config.toml
vocab_size = 3280
qk_norm = false
tie_embeddings = false
init_std_up = 0.0144
optimizer = "muon_variant"
decay_shape = "linear"
Each number is 128 + 32 x the weight over its row's rms, rounded and kept within 0 to 255. Layers, rows and columns count from 0. The size above them is the row's rms in percent of the matrix's.

# layer 3 MLP down (transposed), 1024x384, rms 0.0853, rows 575-585, columns 96-191
size [ 92  91  89 107 101 105 100 111 108 115  88]
[[107 174 138 157 137  82  96 143 135 141 140  60 165 149  63 217 158 108 121 127  99 111  92 107 136 153 207  93 148 108 126 169  94 118 146 119 127 126 139 165 146 135  76  66 123 103 161 129 127 100 175 157 110 157 163 109 146 139  96 148 119 168 178 164  82 136 131 110 142 146 149 100  84 145 136 189  91 184  84 150  76 209 150 126 157 202 142  96 180  94 126  95  54  98 119 111]
 [ 91  88 108 128 172  79 141 131 149 162 118 181 108 147  83 104 123 123 107 101 134  32 122 179  60 104 116 162 152 150  86  32 123 112  72 139  56 146 202 151 122 158  90 146  98  78  97  63  94  80 152 133 104 158 127 149 112 192 100 141 150 160 183 151  87  72  80 147 147 152 131 137 149 116 117 120 152 145 129 147 165 118 149  84 182 151 144 113 124 122 121 134 119  87 113 135]
 [102 126 148 167  99 160  93 121 175 110 166 139 128 132 146 140 157 165 139 114 112 116 164  73  76 157 139 104 130 157 199 107 146 153 103  76 108  84 124  87 167 165 150 182 145 127  70  96 108 103 125 116 155 102 167  97 155 151 167 160 125 130 110  79 108 109  85 128  95 159 163 117 120  97 165 158 119 176 102 127 112  64 110 158 160  90 120  88  87 108 128 171 130 120  86 174]
 [ 66 148 132 146 154 141  89 128 139 153 115 172 190  83 115 171 117 134 161 115 107 137  67 147 162 139 138 107  95 137 189 135 164  97 101 154 103 112 129  98 135  88 107 171 189 117  78  98 144  66 102 151 143 136 112  82  85 172 113  35 136  90 124 136 129 192 161 102 172 125 113  65 146 127 141 185 152 157 122  72 113 142 179 166 123 157 149  85 161 156 191 167 139 157 117 158]
 [157 121 160  96 137  91 143 190 124 102 117 144 135 140 116 175 111  94  71 181 130 157 125 107 130 145 175  89  93 119 164 156  55 115 110 121 151 107  78  77 121 134 135 130 120 122 141  82 114 125 140 139 152 125  91 171  98  80 184  84 147  97 128  97  98 119 139  81 107 162  95 136  91 141 148 169 154 113 129  95 110 144  90 132 142 148 108 132 133 116 105  91 193 128  99 166]
 [100 126  99 134  82  88 134 134 164 103 106 104 174 185 130  84 101 108 155 128 136 142 123 128 175 183 169 148 104 123 113 147 192 121 147 132  79  99 105 135 139 101 153  93 148 100 106 105 192 145 187 108 188 103 153 153  72 138 140 143 153 130  84  83  87 134 192 125  97 109 124  94 118 137 157 123 104 131  68 104 140  80 156  98 132 156  73 121 109 199 131 164 116 166  92 133]
 [141 145 101 114  98  95 118  99 110 107  98 153 146 115 106 148 179 123  89 138  79 140 118 130 143 111 179 111 126 117 153 163 118 140 122 150 154 115 136 132  99 123 113 139 124 154 108  77 135 122 128 136  78 103  82 120 162  97 111 162  74 178 120 153 183 162  89 113 131 131  96 102  86 120 210 160 146 157 189 115 133 189 137  97 114 121 154 105 123 132  94 118  91 110 186 162]
 [163 115  62  98 136 111 139 170 159  98 187 134  73  69 199 170 130 150 129  71 101 192 176 138 118  88  74  87 149 178  93 127 132 147 154 166 113 119 139 120 102 142 122 103 111 133  82 124 129 110  88 113 127 105 124 105 154 159 111  63 141 134  98 124 180 182 169 154  51 153  96 104 102  58 153 175 139 166 105 114 109 162 123 116 148 126 123 142 160 150 163  79 119 129 151 235]
 [113 117  84 193  63 122  86 149 114 114  86 183  64 135 100 165  94 148 135 115 121 149 116  91 156 164  93 110  62 155 190 135 131  98 125 112 162 112 120 155 102 151 120 124 120 129  91  87 165 118 187 176 178 140  96 151 126 112  98 181  91 138 108 143  85  85 109 145 113 117 119 137  79 115 143  84 145 161 115 126 153  97  66  91 112 162 110 163 123 149 131 172 125 185  91 155]
 [126 131 173  47 134  82 146 124 101 112  53 133  96 183 131 140 121 170  82 105 127 142  95 129 120 148 130 183 122 113  87 100 121 161  83 104 205 127 103 131  93 122 180  92  69 185  43 134 134  82 111  98 128 140  85 154  94 144 135 146 143  98  96 112 144 136 141  75 111 111  93 146 144 148 125 151 102 196 164  97 143 100 130 123 131 127  76 111  92 126 152 107 162 192 132 180]
 [139 124 112 170 144 141 112  50 146 168  92 115 163 118 122 120 107  94 142 133  71 126  89 149  97  81 106 127 130  79 129 119 141 153 108 177 123  92 133 144 125 142 152  89 118 131 104 104 146  80 101 103 119  80 153  91 129 164 152 213 140 176 112  61 102 146 109 140 130 108 121 130 139 107 127 140 173  72  66 149 160 126 138 169 139 100 147  59 130 123 102  85 101 116 165 109]]
# layer 3 MLP gate, 1024x384, rms 0.142, rows 576-586, columns 96-191
size [103  90 104 102 100  97  99  95 105  97 100]
[[166 148  77 140  95 160 110 170  86  95 146 137 171 111 140  89 147  92  85 198 146 190 129 160 189 155 157  86 124  98 139 104 156 146 133  79 153 132 147 114 109 128  92 163  91 125 120 127  88 134  93 100 181 114 175 139 101  87 150 139 208 140  92 111 135 198 126 155  88 116 133 102 111 165  94 170  94 100 179 151 170 112 145 159  88 113 105 136  74 163 161 112  87 120 127 123]
 [162 126 148 150 120  88 148 104 134 164 133 105 135  52 147 183  83 132  83 133 110 176 187 125 107 162 141 127 183  59 125 186  94 164 141 120  98  88 175 150 114 129 114 114 141  80 158 136  99  92 171  67  99 205 192 125 117 129  85 137 141 196  98 132 139 143 194 140 129 136  93 166 180 129 173 119 163 118 146 137 105 166 186 108 156 127 110  82 121 103 133 125 115 118 104 142]
 [141 121 134 147 147  86  98 180 124 131 114 117 144 171 110 134 134 158 161 115 150 170 201 154  91 180 147  87 155 118 142 146  96  95  49 163  75 145 141 129 149 120 137 160  84 111  93 128  97 116 157 115 183 127 150 129 128  99 114  77 152 143 154  98 130 104 152 107 123 114  80 126 131 125  85 127 144 135  54  93 193 124 164 111 136 152 111 147 163 121 156 106  86 149 151 118]
 [126 145 128 126  73 158  71 108 133 100 172 150 102 126  91  71 111 127 144  85 119 112 183 129 122 139 106  98 170 149 140 124 147  86 146 117 158 120 120 163 123  71  99 100 116 117 141 194 178  82 155 121 144 122  92 137 115  75 101 125 173 105 116  93 119  68 184  38 124 172 112 142 159  67 105 179  79 187 123 132 103 208 113 146 109  77 111 155 132  81 108 110  69 167  73  65]
 [150 164 151 164 133 132 130 147 188  72 139 121 111  87  93 101 110 166 104 132  85 111 147 121  95 122 122 213 128 133  99 129 150 148 168 105 106  77  99 107 174 109 141 124 125  88  91 108 158  64 188 105 150  81 150  99 147 137 140  74  77 130 139 108 121 105  58 150 112 148 170  66 177 147  86 139 145  72 109 172 172 138 169  50 104 119 143 172 147  85 125 144 118  96 111  90]
 [103 132 111  92  93  87 102  87 192 118  66 169 150 170  92 147 187  98 167 176 119 110 183 112 168 139 164 114 106 120 126  89 103 152  99  86 119 120 188 104 169 151 120 148 108 175 133  84 119 117 144 189 121 119 131 149 157 154 142 153 114 150 123 132 144 138 105  99 136  97 171 151 158 135 178  77 119 172  77 109 143 150 143 179 106  71 132 131  78 162 155  99 110 132 128 165]
 [125 156 119 103 111  65 136 130 189  94 112 167 110  60 114 144 110 131 118 199 153 167 157 101 123 113  44 128 122 149 159 149 121  51 159 194 127 129 139 156 133 136 100 115 170 145 112 167 132 143 151 124 200 137  98 181 109  93 140 110 157 147  88 171 153  80 147 167 191  87 158  57 131  97 168 117 117 115 174 145 178 150 149  84 139 110 146 107  52 154 149 143  68 115 171 146]
 [159 198 175 126 111 113  35 147 121  82 115 175 125 174  90 131 151  85 152 130 134 167 134 149  49 146 174 129 115 146 132 160 123 152 117 116 147 136  97 207 136 121 104  94 145 126 103 109  76  97 155 126 129 111 111 109 133 121  98  83  98  99 111 197 142 154 132  94 159 126 156 110 172 135 151 112 115 143  75 157 155 127 140 100 133 135 133 140 103 121 124 113 106  97 106 140]
 [139 138 139 128 132 138 161 178 118  92 117 117 120 173 147  64 154 151 114 138 140 134 119 149 127 143 150 117 115  78 136  73 146 153 148 107 118  97 118  94 142 145 145 117 140 105  63 100 134 135 157  80 132 104 133 136 155 152 126  88 103 139 113 165  77 172 104  66 112 109 143 147 101 159 117  55  97 134 128 108 170  31 134 121 120 174 173 110 112  89 103 135  90 113 134 139]
 [173 100 180  98  85 128 112 140 138 124 151 136 164 124 150 188 127  83 134  85  94 141 125  85 124 129 123 116 126 150 140 134 117 114 126 136  83 144 113 104 124 150 139 160 138 117 146 156 108 181 132 117  92 120 163 127  93 105 118 143 102 126 141  94 135  85 104 169 177 128 122 123 120 138 147 155 118  90  89 150 114 142 108 175  93 140 149 129  76 146 105 169 138  75 132 118]
 [145 112 154 140 114  92 198 165 148 161 142  85  79  77 135 111 130 136 163 150  96 148  71  86 180 102 121 165 240  61 104 111  97 131 146 172 154  65 129  89 105 140 116 168 132 116 108 154  97  78 134 126 135 121 192 125 114 149 120 136 147 145 143 103 119 144  85 147 135 110  97 140 157 128 111 135 150 104 133 124 117 132 133 121 117 137  26 184 120 136  80 141 155 177 143 159]]
# layer 3 MLP up, 1024x384, rms 0.145, rows 576-586, columns 96-191
size [107  88 104 103  96  93 101 103 103  94  96]
[[118  80 141 136 126 114 117 103 169 128 121  99 108 170 154 134 153 185 143  69 151  74 153 154 141  69 104 138 112 104 165 122 108 141 123 171 111 103 129 164 155 107 161  74 148 139  80  95 148 126  90 146  95 172 112 150 132 152 147 154  84 121 156 161 119 105  79 112 165 128 161 114 121 113 112 109 232 196 113  70  61 116  42 141 173 215 105 111 181 110  93 165 157 169 109 113]
 [ 91 124 119 132 157 163  97 136 134 132  85 125 159 209 134  76 162 108 159 125 142 108 103 165  99 114 113 130  62 210 126 121 170 107 113 133 144 163  83 139 113 128 144 131 106 177 129 130 201 122  94  76 113  91  96 101  96 139 155 119 106  85 185 100 122 113 125 128 160 103 115 103  82 112  67 117  71 181 146  87 139 126  93 122 135 163 108 201 166 109  75 168 127 139 123 109]
 [ 87 123 186 126 125 140  94 112 138 109 133 122 131 128 134 115  96 120 160 123  71  78  94 142 156 102  90 105  91 144 115  87  89 137  91 152 110 127  51  67 173  59 108  89 129 121 119 105 168 143 147 180 164 151 107 141 140 135 142 152 159  52 152 123 143 132  96 117 144 187 173 131  81 124 132 192 105 123 102  85 140 164 112  92 163 204 144 109 105  64 127 127 153 132  73 176]
 [ 93 114 140 127 145 135  86 145 181 111 162 140 176 136 216 157 146 118  95 107 150 104 134  89  88 115 110 101 125 171 146 125 151 105  94 112 157 136 110  76 124 112 163 160 112 135 159 141 131 114 170 148 120 104 150 135 116 122 158 143 146  67 139  90 151  88 230  84 187 117 148 118 151  64 226  94 159 190 119 133 118 156 129 125 100 105  96  92 117 132 109  93 163 131 122  74]
 [129 120 140  93 127 155 135  70 161 156 131  84 189 177 155 105 139 161 132 154 101 120 142 148 188 133 139 102 141  64 179 104 138 111 144 146 186 133 172  70  93 113 142 144 138 132 125 104 149  87 165 109 124 161 181 131 123 114  73 120 125 112 155 145 113 159 111 165 112 107 150  88 154 133  87  90 126 113 136 161 117 142  97 144  84 139  73  48 155 181  75 121 115  34 118 126]
 [136 173 138 129 150 128 120 113 128 186  98 104 109 155 150 117 173  96  93 154  31 134 101 102 156 129 149 167 149 142 127 121 140 121 166 135 152 113 142 138  95 141 156 111 101 168 162 104 112 154 129 133 131 128 144 112 155 147 142 124  68 125 143 175 127 172 135  47 175  89 199 147 106 120 157 115 136 183 178 128 205 171 147  82 136  69 127 142  75 161 162 183  96 114 155  61]
 [139 101 118 135  79  70 106 188 134 186 114 140  56 163 117 143 131 102 130 125 136 151 133  88 108  88 124 142 162 117 102 132  66 117 102  95 154 123 137 114 139 152 109 111  99 110 145 172  71 138  59  74 142 152 165  92 114 116  93 154 136 128 157 154 168 168 115 146 108  87  91  44 115  81  73 200 137 119 109 142 137  91 120 149 124 125 161 191 107 178 147 121 124 205 124 137]
 [ 66 124 141 139  70  86 170  91 162 169  90 124 140 113  96  91  92 102 131 144 162 183 137 122 143 184 176 136 141 115  50 131 124 177  88 121 150 125 115 116 135  75  99 146 115  99 122 185  38 130 106 133 171 129  72 136 149 105 167 120 129 101 143 154  30 142 162 114 131 115 101 192  98 207 142 141  98 142 105 227 114  27 150  84 115 142 101 138 165 120 106 171 157 162 121 167]
 [145 118  90  91 186 155 105 130 130  76 104 136 127 144 100 132 131 188 109  75 147  99 109 185 167 177 116 142 166 129 134 158 125 111 169 131  82 164 126 115 163 162  99 127 106 150 103 125  74  74 112  90 126 120 154 141  97 103 145 146 191 125 129 116 117 118 113 110  80 113 119 122  40 112 126 155 110 174 162 145 142 144 114  94  86 109 113 187 107 155 195  68 180 132 113 137]
 [137 137 171 108 156 153 130 130 141 144 106 137 127 126 132  82 146 135 143 158  72  82  79 119 155 149 192 126 157  98 123 181 124 103 209 154 135 133 115 139 139  99  83  55 161 124 144 136 118  60 104 122 184 123 124 147 156 168 111 126 128 126 158 162 125 117 135  92  83 161 174 147 112 126 125 138 134 152 184 118 160 133 136 143  70  86 114  91 156 108 116 103 154 126 105 130]
 [ 92 105  88 151 154 136  70 105 107 149  98 158 151 172 183 135 108 162 139 108 187 163 164 210 107 155 126 103  57 172 152 130 154  91  86 106 125 168 144 181 129  84 161  84 136 101 148 108 133 119 105 125  63 145 123 142 127  89 134 116  75 152 179 100 151 132 182 136 170 170  97 126 143 124 140 188 110 155 131 129 116  62 105 142 140 163 212  82 131  90 186  97  97 115 109 137]]